Each number is 200 + 30 x the weight over its row's rms, rounded and kept within 0 to 999. Layers, rows and columns count from 0. The size before them is the row's rms in percent of the matrix's.

# layer 3 MLP up, 1856x704, rms 0.0631, rows 78-93, columns 616-703
098,201,211,148,164,165,235,250,178,227,254,221,178,189,175,209,193,184,245,209,214,180,163,260,213,144,238,179,197,217,199,201,186,177,205,195,208,179,239,224,188,216,214,229,194,202,209,195,186,173,174,245,271,186,206,189,189,244,230,179,215,254,199,193,211,207,185,244,190,208,194,220,237,176,232,234,169,247,130,160,191,205,215,115,160,165,194,183,213
095,212,193,189,216,187,217,214,244,172,171,160,197,209,259,227,187,178,171,154,227,215,252,113,187,234,156,193,223,202,158,232,285,168,182,200,140,273,201,168,199,175,210,194,200,221,192,208,170,221,285,161,237,193,200,219,203,220,192,200,221,225,223,237,209,210,210,164,235,231,123,220,253,213,180,197,155,201,211,210,199,180,203,170,280,189,179,242,218
105,180,180,188,249,182,169,183,212,204,194,165,223,181,218,171,169,210,205,221,154,188,167,245,173,268,198,200,194,199,265,196,219,184,172,151,209,146,172,230,196,150,266,119,206,173,224,195,134,205,176,215,193,163,195,202,170,223,231,187,205,202,216,160,248,168,217,220,203,211,104,162,182,215,154,211,167,234,173,207,216,213,194,110,217,194,167,227,222
096,174,200,186,137,127,206,169,234,207,192,239,226,217,179,123,144,240,170,156,141,206,205,230,160,193,186,200,217,221,183,210,182,171,185,152,169,245,221,233,190,169,242,197,148,171,256,182,179,216,191,207,163,171,203,243,196,249,171,219,158,212,237,207,240,237,176,183,209,224,203,202,214,214,234,204,213,198,165,212,180,215,179,174,240,252,235,208,226
101,211,221,201,194,209,216,213,191,210,166,169,218,203,145,221,158,145,150,237,210,212,181,200,175,209,155,222,251,206,185,186,194,134,247,238,189,123,161,163,199,197,288,219,202,222,197,205,180,205,211,166,187,194,232,185,237,204,162,185,148,248,200,193,242,196,141,213,206,183,117,229,202,187,190,229,240,176,209,174,237,169,212,208,173,181,181,253,244
097,205,214,205,249,177,201,198,128,225,234,210,215,223,268,209,151,167,174,271,154,119,223,208,214,205,239,213,197,211,186,224,193,233,194,208,165,171,214,197,129,194,228,226,196,170,200,167,167,235,200,218,244,248,202,167,205,266,205,248,180,179,170,233,172,270,202,194,205,253,214,225,235,150,229,190,160,231,226,144,214,185,164,182,150,207,220,217,164
106,172,164,228,265,219,185,153,209,185,207,210,213,221,226,207,230,199,172,249,221,144,252,172,207,265,182,191,229,179,224,239,214,180,155,235,170,171,202,177,212,142,181,217,205,233,207,200,196,192,214,200,211,233,183,147,189,176,217,231,207,207,236,210,182,161,237,142,222,188,195,216,198,177,202,228,139,211,196,183,177,201,232,158,172,145,167,223,198
098,244,174,171,208,286,211,136,177,202,182,177,228,192,203,210,191,242,187,188,195,204,180,187,228,140,237,210,221,157,233,187,206,228,260,178,203,232,247,196,218,180,161,209,199,267,243,206,198,179,224,181,216,186,177,230,168,214,196,209,208,184,171,177,184,316,134,218,218,186,256,151,182,201,201,219,233,214,251,230,206,212,168,199,222,213,222,165,255
095,222,201,243,168,260,219,217,223,175,201,182,225,193,184,219,168,205,214,176,121,172,252,190,184,210,256,181,238,209,194,221,191,210,134,134,157,152,182,213,214,218,188,151,203,216,190,201,136,214,250,179,220,229,158,181,193,221,211,205,194,180,185,240,223,224,233,171,238,223,238,176,213,195,218,191,239,202,229,179,191,173,222,182,175,223,149,178,206
096,170,206,211,186,139,205,204,196,242,190,229,200,157,218,203,186,225,159,149,195,209,258,201,205,249,248,186,225,178,177,247,224,218,216,202,214,209,218,186,165,243,175,213,238,228,177,235,205,198,206,187,166,163,154,202,200,178,238,211,221,232,190,224,172,218,171,219,175,200,167,238,220,205,193,185,210,184,192,229,184,216,182,213,227,184,231,186,207
104,188,231,209,194,219,197,169,191,212,165,237,228,203,189,240,169,158,158,235,190,180,160,167,264,205,222,239,137,203,210,179,156,213,184,210,193,211,161,266,221,216,210,267,269,159,202,207,134,179,230,186,223,212,193,191,158,217,230,233,212,156,174,158,159,147,215,184,214,190,235,123,228,217,168,235,197,218,248,232,182,198,239,190,218,179,202,202,169
120,168,199,174,183,184,184,218,164,154,226,201,168,240,210,235,233,176,227,199,199,211,201,193,178,143,163,216,221,206,191,204,199,198,198,223,156,218,181,171,195,201,199,180,161,148,191,224,260,203,169,216,242,192,179,313,210,204,248,196,238,213,188,219,174,198,205,227,119,219,191,183,221,231,231,239,172,212,233,195,174,204,215,282,233,240,231,187,151
091,159,229,196,198,202,169,243,172,190,205,170,199,164,225,227,161,261,198,163,202,158,220,238,177,221,170,186,235,179,183,163,235,208,150,194,208,177,167,215,192,175,227,107,204,187,219,261,254,228,182,179,210,279,194,235,159,181,227,251,205,158,182,251,206,197,153,168,170,196,161,215,176,237,197,237,203,222,187,204,265,202,167,197,170,210,181,192,144
100,224,226,201,217,215,203,233,128,244,247,235,238,145,240,214,198,194,241,182,142,196,197,167,243,187,260,197,198,253,129,176,187,171,210,214,178,198,225,198,212,233,235,180,183,187,163,188,155,203,202,167,170,199,149,175,226,238,256,187,202,210,214,198,180,218,225,208,235,219,179,184,239,181,140,183,175,177,193,196,202,276,244,198,254,188,239,187,153
091,225,181,208,227,243,227,186,133,237,207,194,219,203,215,191,174,185,190,208,219,185,229,221,260,179,206,191,153,269,182,248,202,210,209,266,189,242,206,186,154,173,199,173,228,166,192,219,247,198,143,221,190,179,190,247,197,203,215,157,197,247,171,205,179,233,230,260,218,213,218,224,224,202,186,175,234,197,139,219,217,205,216,173,253,217,198,217,183
097,161,168,197,199,213,217,188,198,223,219,171,219,206,239,218,215,259,186,229,192,191,260,203,230,247,178,208,206,143,220,174,199,209,208,139,238,182,163,229,172,197,192,224,280,220,208,206,163,179,155,179,171,171,145,225,186,274,217,162,183,152,191,183,252,133,230,166,247,196,205,154,232,141,232,235,158,151,157,154,218,212,189,175,185,187,209,160,138